Weights of a small transformer language model: rotary positions.
Each number is 50 + 10 x the weight over its row's rms, rounded and kept within 0 to 99. Layers, rows and columns count from 0. The size before them is the row's rms in percent of the matrix's.

# down: layer 5 MLP down (transposed), 320x128, rms 0.31, rows 31-48, columns 0-127
# gate: layer 5 MLP gate, 320x128, rms 0.331, rows 32-49, columns 0-127
# up: layer 5 MLP up, 320x128, rms 0.307, rows 32-49, columns 0-127
down31 091:59 70 43 58 70 59 40 45 57 71 51 22 34 53 46 60 40 54 50 54 54 33 71 57 59 35 52 52 52 48 37 39 39 55 55 58 31 45 44 53 54 40 34 47 40 39 44 55 55 47 40 35 37 47 60 32 48 49 50 50 61 45 44 48 57 48 50 53 58 61 43 47 58 44 61 40 38 46 48 37 49 29 60 54 38 63 44 26 56 57 55 46 49 49 39 55 49 38 59 53 69 51 65 52 60 34 49 41 26 44 56 48 60 55 52 68 53 48 36 44 41 58 45 45 58 37 40 52
gate32 095:36 58 41 56 29 45 60 36 50 54 63 36 56 48 57 55 61 54 53 38 62 56 53 42 39 44 55 64 53 41 32 33 53 67 48 49 62 34 56 33 51 57 40 33 47 49 40 46 49 51 34 47 44 53 47 30 64 59 56 60 58 60 51 50 49 43 57 47 59 48 46 66 45 44 49 56 39 59 50 40 35 38 42 47 43 51 52 50 47 50 51 63 60 58 34 31 71 52 64 53 36 41 29 49 51 53 25 66 54 65 41 47 63 49 40 40 31 44 34 52 48 60 39 64 43 40 59 60
up32 097:37 65 58 58 42 48 54 51 38 50 42 56 51 28 48 36 47 43 31 50 61 42 65 49 49 48 49 40 63 53 55 49 42 59 45 45 52 32 29 67 53 53 62 49 57 67 51 51 56 45 61 56 60 53 43 52 48 42 60 65 53 60 60 55 57 28 33 46 56 45 60 49 37 57 44 46 47 40 55 64 42 56 24 62 60 26 53 42 48 46 50 54 47 47 58 40 63 34 55 42 29 53 36 73 46 50 43 68 31 65 55 54 42 57 56 52 42 48 42 51 68 45 53 44 51 36 67 56
down32 100:25 64 58 46 56 50 57 60 51 47 34 64 74 48 48 45 63 57 51 51 82 53 54 38 60 50 59 44 48 64 58 50 49 63 69 54 55 59 45 45 56 48 44 31 57 54 47 51 59 55 52 48 69 39 47 47 57 47 48 64 44 47 56 46 54 53 44 54 35 49 40 56 41 33 79 45 37 46 45 34 38 44 47 52 47 52 54 61 50 44 45 53 52 42 52 53 53 44 58 56 39 44 36 67 41 61 22 66 52 52 63 61 54 60 37 28 43 57 57 59 73 52 51 50 51 38 47 52
gate33 092:38 67 50 52 62 59 50 51 35 42 41 45 47 52 61 38 36 67 50 47 49 49 45 49 36 43 57 43 58 47 42 63 38 43 53 63 52 45 36 49 52 63 54 50 46 63 50 48 35 48 52 60 38 41 39 26 53 45 63 43 44 48 40 39 60 50 58 65 51 42 46 57 46 54 55 46 46 63 40 48 76 47 49 64 55 53 56 51 50 53 39 60 43 83 54 30 32 70 49 47 46 51 40 39 45 47 43 48 61 47 52 51 70 57 52 64 56 62 62 57 34 19 43 62 46 62 41 44
up33 098:30 56 52 48 50 30 51 58 48 49 50 32 47 56 26 45 39 56 56 27 67 46 63 56 31 50 37 54 61 44 42 51 36 46 46 54 42 63 55 43 44 54 75 49 48 43 54 57 23 34 60 56 49 53 41 38 45 58 73 32 42 49 52 40 43 55 49 45 61 56 47 50 51 43 43 51 43 45 62 48 60 53 53 52 47 48 46 39 46 54 33 45 65 59 63 78 51 47 56 52 45 37 70 52 51 48 34 54 56 38 48 57 60 34 62 44 53 59 64 60 62 48 60 61 49 59 57 49
down33 097:52 66 49 68 49 56 54 53 50 48 44 44 39 51 56 51 44 31 37 30 21 65 42 61 50 51 41 49 55 39 53 44 57 54 53 49 44 43 64 60 67 59 46 60 58 47 70 67 53 62 66 49 38 40 55 45 42 48 37 44 50 51 38 49 50 54 51 61 50 43 49 60 54 44 48 51 47 58 56 50 54 54 59 49 49 62 56 61 58 60 51 39 49 51 41 39 48 47 37 52 49 68 37 11 70 53 50 29 48 56 54 64 51 52 40 60 50 45 42 38 81 32 58 54 51 40 47 42
gate34 101:52 46 43 42 36 59 44 37 54 59 61 42 37 30 49 47 52 71 58 41 59 24 44 46 37 53 53 45 30 36 40 56 46 53 61 57 53 54 41 50 75 49 49 53 49 54 58 47 48 38 44 40 54 31 52 53 39 56 34 54 43 47 49 41 60 41 35 54 56 60 43 40 37 52 47 43 56 44 54 28 45 51 58 58 60 54 46 56 57 45 43 32 52 64 62 72 40 38 43 46 37 59 54 47 47 54 51 40 59 24 29 36 53 53 47 61 50 46 45 50 21 42 51 44 51 35 49 37
up34 109:48 45 61 62 55 57 53 50 30 55 38 56 68 36 44 52 39 28 35 68 39 41 53 35 45 50 57 81 46 41 46 52 55 42 70 55 57 47 57 55 55 53 45 28 32 55 56 42 65 45 60 48 55 55 53 46 69 46 38 61 44 53 45 50 46 44 53 55 53 40 45 34 59 56 52 46 58 35 57 47 48 52 43 42 65 51 55 51 65 45 56 56 59 45 48 58 57 67 56 42 29 45 58 60 61 56 47 50 54 57 52 53 72 53 41 56 60 52 64 39 53 47 58 64 65 37 58 22
down34 101:52 41 35 57 44 47 44 57 52 51 49 54 65 38 63 33 59 72 49 41 30 60 44 46 37 45 42 54 45 46 60 46 52 68 37 56 52 45 50 55 47 27 57 50 50 43 45 51 42 49 64 46 63 62 68 54 62 46 56 36 36 58 42 54 47 37 48 44 45 46 72 50 57 49 58 46 51 47 51 65 42 43 65 64 56 64 64 29 62 69 37 58 31 52 30 67 45 58 59 44 38 45 42 52 43 48 52 61 69 51 63 56 63 45 49 36 59 65 63 59 51 41 52 39 53 43 59 43
gate35 105:33 51 52 45 53 56 58 43 46 37 60 51 58 45 38 49 54 50 39 57 49 57 51 38 36 45 55 52 60 55 37 64 25 72 59 52 53 59 44 71 44 50 48 39 56 52 52 50 53 46 50 34 61 63 54 56 56 65 46 43 59 37 37 60 46 45 48 56 58 43 40 47 65 40 40 38 46 47 54 65 48 55 48 59 52 31 37 41 52 48 60 40 49 54 51 41 40 51 52 47 48 41 65 37 64 33 41 54 61 66 56 68 46 38 46 48 44 34 62 32 20 48 64 33 20 46 46 50
up35 101:64 61 61 49 50 46 59 51 31 41 48 45 55 35 35 63 59 50 45 52 61 58 50 37 45 51 45 37 64 30 48 41 62 51 52 44 38 44 40 42 61 47 50 47 67 30 43 51 60 57 53 44 45 53 61 59 42 54 40 77 57 56 59 57 51 62 50 53 54 57 44 47 53 36 39 70 49 66 41 46 27 45 45 48 59 46 51 64 43 42 36 53 51 46 41 65 36 63 12 53 40 51 55 47 51 55 40 40 47 51 75 56 33 60 53 60 55 36 55 45 48 52 58 58 42 48 47 41
down35 103:57 51 44 41 62 47 41 56 54 44 62 51 38 26 54 53 36 52 42 50 64 48 60 36 46 48 51 49 54 52 46 73 54 57 44 58 52 46 56 46 51 70 43 41 59 49 40 67 46 42 51 41 49 63 36 39 52 43 52 40 61 62 41 64 42 50 61 51 48 50 65 51 36 53 51 46 56 71 48 24 70 65 51 60 62 52 52 58 38 61 53 58 49 39 36 48 60 59 52 25 44 64 38 48 46 56 47 42 55 57 57 55 23 74 54 35 39 39 41 59 48 56 66 53 50 53 52 69
gate36 094:35 44 42 52 43 56 53 64 45 47 44 30 43 50 57 43 57 49 39 36 38 30 44 54 57 43 50 63 48 41 45 42 51 64 69 65 61 37 42 49 35 48 40 46 43 45 57 50 49 48 56 48 41 45 56 37 46 55 30 61 61 48 47 45 41 51 78 61 50 41 45 67 54 38 56 39 53 39 62 25 67 52 30 43 48 63 54 41 51 46 52 68 51 49 47 68 48 37 43 52 33 72 52 56 40 59 43 43 42 37 54 52 74 39 63 46 64 52 41 65 49 61 50 55 45 57 55 49
up36 090:54 52 40 53 35 28 56 60 46 71 67 51 41 28 69 36 41 55 52 42 53 44 58 70 55 48 65 43 73 57 53 54 42 62 53 54 69 56 59 35 60 56 77 39 62 77 60 57 40 54 52 53 43 45 69 60 58 54 48 60 53 43 51 49 46 58 46 38 54 42 47 44 32 48 40 61 44 35 43 49 62 46 41 53 43 42 61 47 47 51 54 61 34 57 58 59 57 53 33 45 59 63 49 47 44 55 54 57 56 45 55 61 62 50 49 53 56 54 50 38 48 46 51 44 71 63 37 53
down36 093:43 47 42 49 52 39 30 56 44 44 57 57 40 45 53 47 63 60 39 47 45 42 42 68 63 56 56 60 67 63 44 61 43 55 58 57 42 44 65 52 40 38 52 47 39 57 57 60 53 41 63 52 57 54 63 35 74 43 60 55 50 46 47 48 48 72 60 51 45 35 52 48 49 58 49 30 48 56 81 25 53 60 65 42 58 50 56 44 47 49 46 41 49 57 61 41 42 52 53 51 43 45 38 65 46 55 44 28 36 22 51 65 77 40 57 40 50 50 45 41 56 53 55 48 58 52 50 44
gate37 104:37 51 44 47 36 49 50 57 61 45 32 57 52 53 64 62 29 45 66 40 50 54 52 32 45 37 44 37 59 49 55 52 40 43 32 51 63 63 40 43 47 46 43 60 51 47 61 54 46 59 35 53 57 75 48 54 51 37 43 57 54 48 35 58 63 53 48 64 49 32 31 63 39 45 46 56 46 38 47 56 50 50 38 67 38 67 49 46 58 65 54 53 52 37 65 57 55 37 58 45 51 48 52 61 67 53 64 36 57 53 60 35 40 59 42 22 54 53 47 49 50 71 49 32 59 67 55 48
up37 103:56 54 68 53 56 54 52 51 46 41 53 50 44 45 53 57 40 38 49 67 56 38 47 47 31 60 53 48 61 36 39 40 58 52 41 42 51 43 60 37 48 54 47 58 39 46 50 51 37 65 54 56 39 61 52 53 49 41 49 35 40 44 51 57 71 50 41 63 41 32 60 48 50 53 27 40 26 55 53 48 53 51 41 30 45 52 29 59 39 65 55 54 38 41 57 53 52 37 39 60 46 55 36 64 56 23 55 64 35 48 38 66 66 39 43 45 57 36 74 47 63 53 67 61 48 55 52 50
down37 102:53 48 49 51 51 62 36 51 47 65 48 46 62 56 70 24 43 47 64 51 56 48 56 41 61 37 37 45 60 42 65 45 46 58 44 49 51 41 42 50 49 53 38 45 52 56 63 48 43 39 55 45 56 51 35 48 57 30 55 50 55 47 54 62 42 77 38 52 36 48 44 57 54 78 73 42 50 50 50 41 65 57 36 69 42 46 67 71 64 70 50 50 45 38 33 42 48 48 57 53 38 32 38 67 58 50 53 55 46 38 64 42 56 69 49 44 50 52 51 44 50 45 55 39 46 47 62 60
gate38 102:62 56 44 48 45 33 39 51 38 28 52 47 19 44 61 53 52 48 58 43 54 52 43 51 30 45 38 37 62 48 62 49 49 64 42 37 51 40 22 49 52 59 48 49 46 44 41 53 45 42 50 51 44 38 35 38 58 56 51 67 53 48 56 59 25 44 56 43 52 35 52 58 48 56 47 39 57 54 77 48 59 58 40 50 44 51 47 52 37 54 40 52 47 55 57 34 59 54 49 26 47 60 51 41 52 51 56 58 37 57 26 44 60 66 46 66 37 65 41 47 60 52 32 61 47 56 47 56
up38 107:38 54 46 37 50 40 62 61 72 66 38 53 52 47 47 56 26 53 56 47 52 37 57 66 36 61 34 44 46 53 47 66 49 51 25 46 53 56 44 40 70 51 46 46 54 35 45 47 43 56 52 37 61 69 33 85 63 48 56 44 46 52 44 53 51 55 39 38 50 35 58 43 61 66 52 59 64 45 53 49 35 37 58 56 36 48 61 45 39 43 51 67 38 45 64 44 39 46 55 49 43 51 40 52 33 46 42 44 39 64 46 42 61 49 62 44 43 58 48 65 45 55 50 51 53 54 64 47
down38 096:53 39 55 47 64 61 57 53 61 63 61 48 47 57 69 46 50 44 46 51 39 67 54 49 64 53 67 54 47 60 62 45 51 35 37 38 65 61 60 51 64 58 56 39 57 59 45 73 51 55 50 62 44 44 62 33 64 43 48 42 50 51 51 20 48 62 46 61 48 64 56 56 56 25 70 58 50 45 45 63 54 51 53 38 49 45 49 41 40 39 44 42 52 54 58 58 44 40 47 69 51 51 41 51 60 56 31 52 61 64 73 46 40 59 66 36 50 52 67 64 55 42 53 34 46 56 58 44
gate39 094:53 51 43 55 25 39 65 45 50 41 46 48 51 63 55 41 47 42 43 15 44 53 59 57 35 50 43 51 31 51 49 45 50 58 46 61 54 45 49 52 33 43 40 64 58 45 48 42 62 42 41 45 35 56 37 58 56 37 48 51 55 65 51 38 56 58 44 55 67 36 41 56 48 24 55 53 44 45 58 44 36 65 35 57 61 43 63 44 42 51 42 69 53 43 53 44 33 49 64 70 55 52 52 57 56 52 61 40 45 49 69 50 39 49 44 57 71 57 61 63 56 52 31 61 60 47 47 64
up39 097:23 48 58 42 49 46 51 53 46 37 28 33 44 51 64 49 61 23 52 40 37 60 47 54 41 70 46 37 53 52 48 50 50 52 51 41 36 47 43 47 38 51 58 48 69 47 34 70 70 43 52 41 49 53 50 56 49 46 72 40 52 45 48 43 56 45 55 40 53 44 51 46 39 54 45 62 50 50 50 54 44 52 49 62 25 69 46 51 52 42 79 61 50 53 69 53 67 48 45 52 48 61 50 53 60 58 56 40 47 38 56 58 53 55 55 42 36 37 53 31 44 42 45 38 58 73 57 55
down39 093:48 44 67 52 55 41 52 33 42 46 50 48 60 48 34 43 41 40 43 62 37 46 44 56 52 67 66 53 55 51 45 40 54 63 57 46 52 47 61 48 43 53 56 31 34 65 34 12 59 26 48 52 67 66 45 50 51 63 44 46 46 55 44 50 55 57 45 52 66 65 47 49 56 51 51 44 35 53 48 48 37 55 66 54 57 39 46 34 63 60 53 68 42 47 39 48 52 45 44 30 63 47 57 42 64 58 49 55 51 70 54 60 62 50 60 50 52 41 55 51 43 72 46 56 50 37 49 68
gate40 095:58 49 44 45 44 57 54 46 42 46 49 54 57 51 63 55 65 32 53 52 55 68 60 73 48 38 39 43 53 44 31 37 36 40 69 44 36 58 55 21 47 56 58 40 52 35 40 57 56 76 40 47 43 45 35 44 54 39 53 51 60 48 43 40 34 36 30 41 65 50 67 37 48 40 40 37 48 54 36 55 49 27 52 52 51 55 59 49 59 58 46 41 52 31 48 69 49 58 55 58 34 51 62 52 47 40 48 62 49 42 48 57 51 47 50 52 51 55 31 57 53 50 47 43 46 64 62 37
up40 098:43 58 49 44 54 56 52 44 33 29 44 57 42 56 41 59 47 77 55 48 52 34 43 48 51 48 36 58 46 49 54 58 49 64 46 47 29 58 30 50 42 46 42 51 51 59 64 56 53 34 30 59 52 58 36 46 52 47 62 28 60 56 44 58 49 29 46 48 47 36 52 47 55 46 43 21 49 59 52 58 47 49 61 46 40 54 62 52 59 47 50 31 37 42 44 57 46 53 49 47 44 64 56 55 42 50 58 39 40 53 61 52 42 32 42 44 60 79 52 70 58 65 30 62 43 58 45 59
down40 100:54 33 70 55 53 49 37 54 71 34 69 56 44 47 49 43 31 41 44 34 43 37 69 41 60 57 38 52 44 49 60 55 41 47 57 47 38 66 50 49 44 39 36 58 48 44 46 46 45 49 34 47 64 49 43 60 56 54 56 48 34 59 59 37 54 54 48 41 48 49 54 46 49 64 43 45 39 51 53 39 45 56 49 46 62 59 38 52 44 63 50 33 50 32 34 46 59 51 32 44 51 46 70 58 52 60 45 69 53 32 56 39 62 35 48 51 34 19 42 67 59 47 61 55 51 37 44 53
gate41 103:46 60 40 54 65 55 64 43 51 42 55 47 49 53 44 43 48 17 62 66 39 64 43 51 62 57 54 49 45 46 20 42 49 27 35 62 40 53 69 50 38 44 51 55 45 48 69 77 39 49 63 57 57 61 59 62 45 46 55 55 43 47 61 50 51 44 57 42 46 50 66 48 52 46 47 43 46 50 57 50 36 45 52 58 25 36 48 40 41 53 57 43 57 60 52 50 49 34 51 60 50 49 60 63 53 30 49 66 61 61 54 51 58 55 51 81 61 45 53 46 55 39 48 53 49 44 44 54
up41 094:42 48 56 69 43 33 56 41 36 57 43 48 50 69 46 57 60 40 52 21 50 45 42 47 48 40 48 61 36 44 56 55 40 52 37 52 35 49 66 56 48 46 49 62 51 51 51 81 43 39 55 36 56 55 30 49 51 69 48 55 46 47 52 57 39 55 49 55 62 46 55 51 42 56 46 59 39 68 47 73 53 43 33 57 52 36 18 45 54 52 44 55 52 56 57 48 52 76 44 53 45 27 53 48 60 62 58 48 56 50 40 51 43 50 53 45 25 53 53 51 44 60 41 44 54 47 44 54
down41 099:38 58 49 56 52 40 37 57 47 31 41 45 37 65 36 66 46 53 58 39 56 30 61 57 48 58 57 74 42 35 65 36 35 39 62 54 52 53 43 59 43 21 43 48 47 57 32 52 38 53 42 47 59 54 51 31 35 52 45 65 61 51 47 55 60 42 48 46 56 66 60 66 45 54 68 57 48 47 48 51 30 65 62 37 50 47 43 64 40 43 53 27 54 35 43 43 57 58 56 34 48 48 51 51 57 49 51 43 45 46 39 48 55 56 62 42 59 51 49 39 30 51 50 55 56 50 38 60
gate42 096:45 57 23 53 35 52 57 33 58 51 53 62 45 31 44 39 47 43 39 50 36 58 25 51 39 61 45 52 66 52 70 44 50 57 48 38 49 54 46 40 42 67 58 30 62 50 38 45 44 44 44 47 67 56 54 50 53 64 63 63 56 69 39 58 41 42 45 46 58 41 27 49 39 65 28 43 54 47 46 44 33 33 56 59 38 48 65 60 37 50 53 54 50 59 56 40 41 45 42 51 53 55 49 36 29 48 59 40 53 56 54 51 61 40 45 40 49 43 51 52 51 44 55 35 32 58 41 41
up42 105:52 35 56 42 34 43 38 32 57 41 42 64 62 68 18 48 51 38 42 50 51 42 63 62 59 48 56 39 42 51 46 31 42 47 49 20 47 48 66 39 50 67 58 42 54 46 56 52 52 66 42 48 55 37 50 25 55 41 59 59 48 38 57 60 35 59 64 38 44 53 63 32 52 53 44 57 49 53 49 50 47 42 70 67 46 50 51 54 55 51 52 34 50 55 44 38 45 57 54 56 48 43 34 41 66 36 44 55 57 53 56 56 52 44 46 48 51 53 40 33 43 60 59 52 48 48 65 36
down42 103:66 40 49 47 41 56 58 50 36 57 68 75 56 57 51 55 48 52 51 37 56 40 79 74 43 42 43 52 59 43 41 53 57 42 69 45 34 38 52 44 40 56 60 56 42 57 63 42 57 50 41 60 54 55 60 41 62 54 51 54 51 41 57 45 45 51 44 55 67 42 31 44 51 45 40 58 54 82 45 51 42 49 32 73 45 37 50 74 34 59 51 52 47 63 63 59 51 55 35 52 55 56 54 42 63 51 52 42 38 52 57 44 57 52 37 53 64 43 49 49 46 53 58 60 41 41 54 35
gate43 099:49 52 48 60 56 58 32 41 56 61 59 54 64 60 46 52 51 32 49 72 30 49 43 48 44 49 63 45 61 34 53 35 55 50 37 41 48 46 51 36 29 58 49 35 58 59 35 52 48 50 37 51 48 84 61 58 61 43 54 59 60 52 51 55 51 43 46 40 57 45 53 40 46 62 40 54 54 36 63 40 33 51 36 50 70 66 54 58 50 61 48 61 58 73 68 35 52 45 56 69 42 37 52 41 50 44 46 38 44 57 57 54 59 60 40 51 40 40 40 43 50 39 62 48 39 53 58 61
up43 106:45 45 58 62 64 37 44 48 56 52 48 52 51 67 61 48 40 52 62 56 53 53 38 55 53 55 40 60 52 50 56 48 46 59 57 52 55 49 50 43 45 43 51 53 47 58 32 57 53 37 50 38 44 59 47 53 76 72 60 54 54 46 55 63 57 43 52 48 48 51 60 44 51 47 73 57 61 45 45 58 41 63 29 25 32 61 44 48 46 52 36 56 33 60 48 56 62 65 71 46 37 37 43 44 52 68 41 39 29 41 54 32 56 58 57 40 30 52 65 58 44 44 63 66 49 63 33 64
down43 104:37 31 70 66 68 42 63 31 48 50 46 34 51 55 53 39 58 58 40 54 45 48 61 60 55 34 34 55 40 51 64 47 61 49 45 71 55 71 51 60 50 59 38 45 55 47 50 44 64 42 39 55 44 43 43 68 59 53 62 57 44 52 57 42 56 67 55 51 60 67 61 50 53 47 57 52 64 38 35 49 66 59 57 48 51 51 59 38 57 57 49 44 54 32 40 64 61 52 69 36 56 54 53 52 37 57 48 52 48 33 46 52 59 36 40 43 67 36 56 60 65 43 48 47 66 46 36 66
gate44 098:32 42 38 41 33 49 60 43 50 51 64 42 46 50 50 49 61 62 41 59 31 55 49 45 50 53 52 35 49 54 39 35 27 59 64 49 53 50 55 55 50 20 47 53 48 42 51 53 55 31 45 54 56 32 36 39 59 53 36 61 53 30 38 59 34 58 70 41 56 44 60 64 53 34 49 49 60 62 58 70 47 40 42 60 63 66 42 51 45 37 36 47 55 52 53 46 35 42 54 60 36 48 44 58 54 50 38 47 46 54 42 66 43 48 59 61 32 48 54 61 45 64 32 58 43 54 53 44
up44 102:53 59 59 45 45 49 39 64 48 60 55 39 39 52 45 39 65 42 57 56 47 45 54 53 58 67 61 56 27 49 30 44 45 63 43 30 62 43 67 62 53 51 49 49 56 33 57 56 36 38 54 49 46 43 58 70 59 38 65 57 53 49 51 65 44 53 69 55 44 49 61 46 60 32 45 49 57 52 34 35 41 63 60 43 52 63 39 51 41 59 44 47 63 44 75 64 35 48 54 70 57 59 50 41 37 37 32 34 59 56 40 59 42 42 40 52 55 50 51 56 63 53 40 54 34 48 43 54
down44 096:66 48 30 32 61 44 74 51 62 37 52 64 47 50 66 52 38 41 77 42 60 39 43 52 60 51 34 48 68 47 55 38 33 65 69 56 49 53 42 52 49 57 46 51 61 49 42 50 54 55 51 57 49 45 40 53 52 33 53 54 43 11 43 51 53 36 50 53 43 62 61 39 46 55 59 57 38 38 49 46 54 41 57 54 51 59 63 47 71 48 42 50 69 32 45 40 65 49 51 60 67 56 45 47 54 54 55 46 44 40 57 56 38 68 46 45 41 53 50 44 42 44 41 55 50 45 37 55
gate45 099:48 50 44 64 28 59 61 44 51 54 40 38 57 59 48 29 76 38 63 31 55 61 40 37 40 42 52 39 37 31 54 38 39 58 47 39 43 41 52 56 42 49 25 46 40 51 53 53 49 34 55 68 52 53 47 46 34 52 54 55 54 47 46 52 56 65 60 52 50 49 56 45 47 66 50 53 51 31 34 65 45 51 72 55 37 42 41 57 51 56 34 50 58 43 56 52 38 60 59 53 45 66 58 74 51 45 52 41 44 49 62 48 38 47 62 61 45 33 29 61 48 44 54 46 54 51 46 61
up45 105:44 45 43 69 33 42 64 74 59 62 51 57 58 50 57 44 55 51 57 52 58 48 48 63 50 37 46 61 47 38 60 33 50 60 57 34 42 55 63 53 37 61 37 57 57 51 24 55 40 48 40 65 48 67 36 56 56 56 50 53 48 62 58 59 57 42 53 63 33 51 41 36 37 55 62 46 59 24 47 38 59 54 44 52 47 67 56 64 44 59 45 52 55 43 41 32 58 63 49 48 36 61 55 43 47 61 42 58 56 56 68 51 57 59 66 62 43 50 44 31 38 40 38 43 63 51 56 53
down45 096:52 58 37 58 65 51 44 61 33 56 58 41 41 42 69 46 34 42 27 50 62 49 33 43 46 49 56 32 76 39 56 60 75 60 42 46 55 29 37 48 47 44 61 43 47 46 62 67 55 57 53 61 59 49 38 52 49 51 50 57 47 44 40 27 49 39 47 49 57 56 51 71 41 34 44 53 35 57 52 59 44 49 53 42 59 56 38 67 45 34 58 53 30 43 55 56 46 49 35 50 45 47 62 38 50 39 46 49 38 66 57 46 41 44 49 49 39 51 46 54 59 31 43 48 46 31 55 57
gate46 090:61 60 44 55 39 53 56 35 51 41 49 48 45 49 46 48 44 45 38 53 44 51 51 53 33 64 65 44 31 54 43 52 45 51 63 47 50 62 59 52 48 64 48 61 64 36 58 43 52 46 55 52 55 45 50 56 37 49 66 35 55 45 74 57 29 53 48 45 54 49 47 45 45 68 49 39 47 35 53 40 46 50 43 58 67 39 47 42 54 45 39 16 60 56 44 43 49 54 40 48 51 54 42 42 46 44 44 45 54 66 39 51 32 33 75 45 56 43 57 61 59 34 88 43 48 57 46 38
up46 094:31 58 60 57 52 49 65 70 57 66 55 54 42 56 32 31 45 42 55 65 37 40 42 46 37 63 35 67 62 57 43 39 68 60 46 51 38 46 66 43 61 45 50 33 47 60 54 55 54 52 40 40 54 59 54 71 44 61 39 48 46 59 64 30 39 49 38 61 39 37 62 46 42 60 59 47 55 60 55 44 51 57 47 50 54 57 59 50 46 49 45 51 45 46 52 38 60 52 66 52 34 62 53 32 41 39 58 32 44 39 66 40 67 42 53 35 56 56 47 45 44 47 45 43 58 58 73 59
down46 093:27 40 49 38 58 45 26 53 53 42 48 45 52 63 42 68 48 55 47 60 34 66 55 65 56 32 55 66 50 31 33 45 46 44 41 49 55 45 48 43 62 38 48 44 57 44 53 47 73 31 47 49 58 34 67 43 71 67 57 68 43 46 54 46 45 54 54 56 65 38 52 40 60 56 62 50 54 49 81 67 48 48 42 55 42 55 43 55 53 56 45 56 52 49 39 49 58 57 54 44 73 56 54 51 38 47 49 52 41 39 44 28 47 46 49 47 54 63 58 37 40 57 48 55 43 51 57 59
gate47 109:53 52 50 54 45 41 45 45 70 49 60 40 28 57 49 49 49 22 36 49 16 60 50 36 44 43 53 54 62 54 39 46 56 67 57 53 66 49 38 53 47 34 50 51 44 34 41 52 61 42 44 32 72 49 51 55 40 45 59 64 61 44 50 45 64 49 50 56 41 49 43 48 65 53 42 42 49 58 49 45 40 55 41 59 48 52 26 71 69 43 57 49 65 59 49 50 58 64 70 47 39 46 48 31 36 46 45 46 48 51 41 43 54 43 62 52 63 63 50 57 64 43 50 53 61 62 56 52
up47 104:54 69 56 47 43 34 63 57 47 52 50 49 58 44 51 44 45 35 68 35 49 62 50 48 42 59 53 47 65 61 47 64 39 56 48 49 39 60 51 48 52 34 68 70 55 66 40 57 51 61 45 42 48 47 57 50 40 39 61 35 46 58 60 55 47 44 53 43 46 21 42 45 45 47 50 37 58 38 45 41 50 48 60 47 43 40 47 57 40 68 61 55 46 55 55 49 69 49 58 78 54 57 29 35 61 62 48 47 52 39 51 62 51 40 41 63 62 48 58 42 56 48 59 39 61 73 77 49
down47 104:69 37 49 38 63 42 43 50 62 35 43 48 56 39 59 60 47 59 61 52 34 45 50 59 51 63 51 61 59 65 43 65 59 41 48 50 54 55 46 51 63 45 33 57 42 40 72 60 55 50 43 49 49 47 54 52 56 46 60 46 36 39 37 51 42 79 58 59 39 46 41 42 53 49 34 57 50 47 44 57 58 34 78 64 50 53 43 50 48 42 51 59 47 62 54 43 58 46 57 39 66 49 34 32 41 53 46 44 60 54 57 33 45 42 33 26 77 51 38 54 35 48 45 60 45 48 38 49
gate48 103:53 53 68 62 40 43 61 44 52 61 57 42 33 45 50 54 54 50 59 62 44 52 60 39 53 74 63 44 61 60 38 55 71 64 57 60 70 55 48 54 45 41 54 58 53 66 40 44 52 55 46 55 45 62 64 61 55 45 51 35 56 37 57 49 48 46 48 62 40 52 65 29 41 42 42 51 27 66 59 63 42 34 34 44 48 32 41 58 64 52 50 56 49 54 57 48 49 48 42 55 41 63 52 55 29 54 52 56 77 45 58 45 55 48 43 54 63 42 47 67 34 40 52 48 45 59 40 73
up48 106:43 50 55 53 42 56 53 53 45 56 48 43 47 66 58 61 52 72 53 62 45 54 50 39 45 45 51 61 59 30 47 59 46 38 44 51 45 60 40 52 49 59 37 30 42 50 63 56 50 61 37 36 33 48 40 45 64 55 43 50 43 40 47 65 43 53 72 55 50 62 49 77 55 55 53 40 49 26 52 63 47 54 50 55 50 65 46 45 44 46 37 67 39 58 68 22 45 50 56 44 55 40 40 40 39 39 51 25 49 47 50 49 72 58 66 64 49 57 40 50 46 46 52 66 50 40 58 64
down48 104:48 69 48 47 63 64 53 50 53 34 63 45 43 44 46 53 31 64 70 43 51 47 61 48 54 57 49 49 63 44 34 50 38 57 51 48 49 36 63 41 51 47 53 32 46 38 51 52 29 30 31 54 40 45 50 48 62 32 47 63 55 51 43 50 38 69 56 61 56 30 58 60 49 53 66 59 42 58 55 69 38 46 45 60 60 42 44 43 77 54 53 58 41 43 33 52 51 52 60 43 57 44 49 48 46 21 37 54 40 49 52 56 59 35 56 58 36 48 51 59 46 60 58 49 45 49 67 62
gate49 102:39 53 47 61 38 58 47 58 49 45 42 44 54 44 44 58 50 45 59 50 66 55 45 50 45 55 52 40 53 49 52 54 72 47 34 48 71 61 54 54 45 35 51 44 35 63 46 57 27 64 54 66 76 53 59 58 53 50 46 42 47 69 48 53 42 47 53 32 44 41 51 38 43 41 51 43 47 62 57 49 47 45 39 36 60 53 57 39 51 60 56 62 72 74 54 42 31 33 63 58 40 57 68 49 42 48 50 47 63 51 67 54 54 47 60 74 33 28 64 56 43 44 58 43 52 44 59 64
up49 096:71 44 48 58 37 43 51 55 54 48 51 57 49 58 71 44 54 48 44 49 55 29 34 43 51 69 44 42 69 43 31 56 45 56 66 63 58 39 44 38 56 59 54 63 37 44 44 45 34 36 59 69 52 65 60 52 62 43 46 55 42 50 62 58 44 47 43 43 60 55 54 54 41 62 54 49 56 54 42 57 26 50 43 61 48 46 48 64 65 54 37 52 44 43 54 55 41 50 54 63 44 42 65 46 64 55 69 37 64 48 38 52 50 57 51 60 44 43 71 48 29 64 42 56 49 37 31 69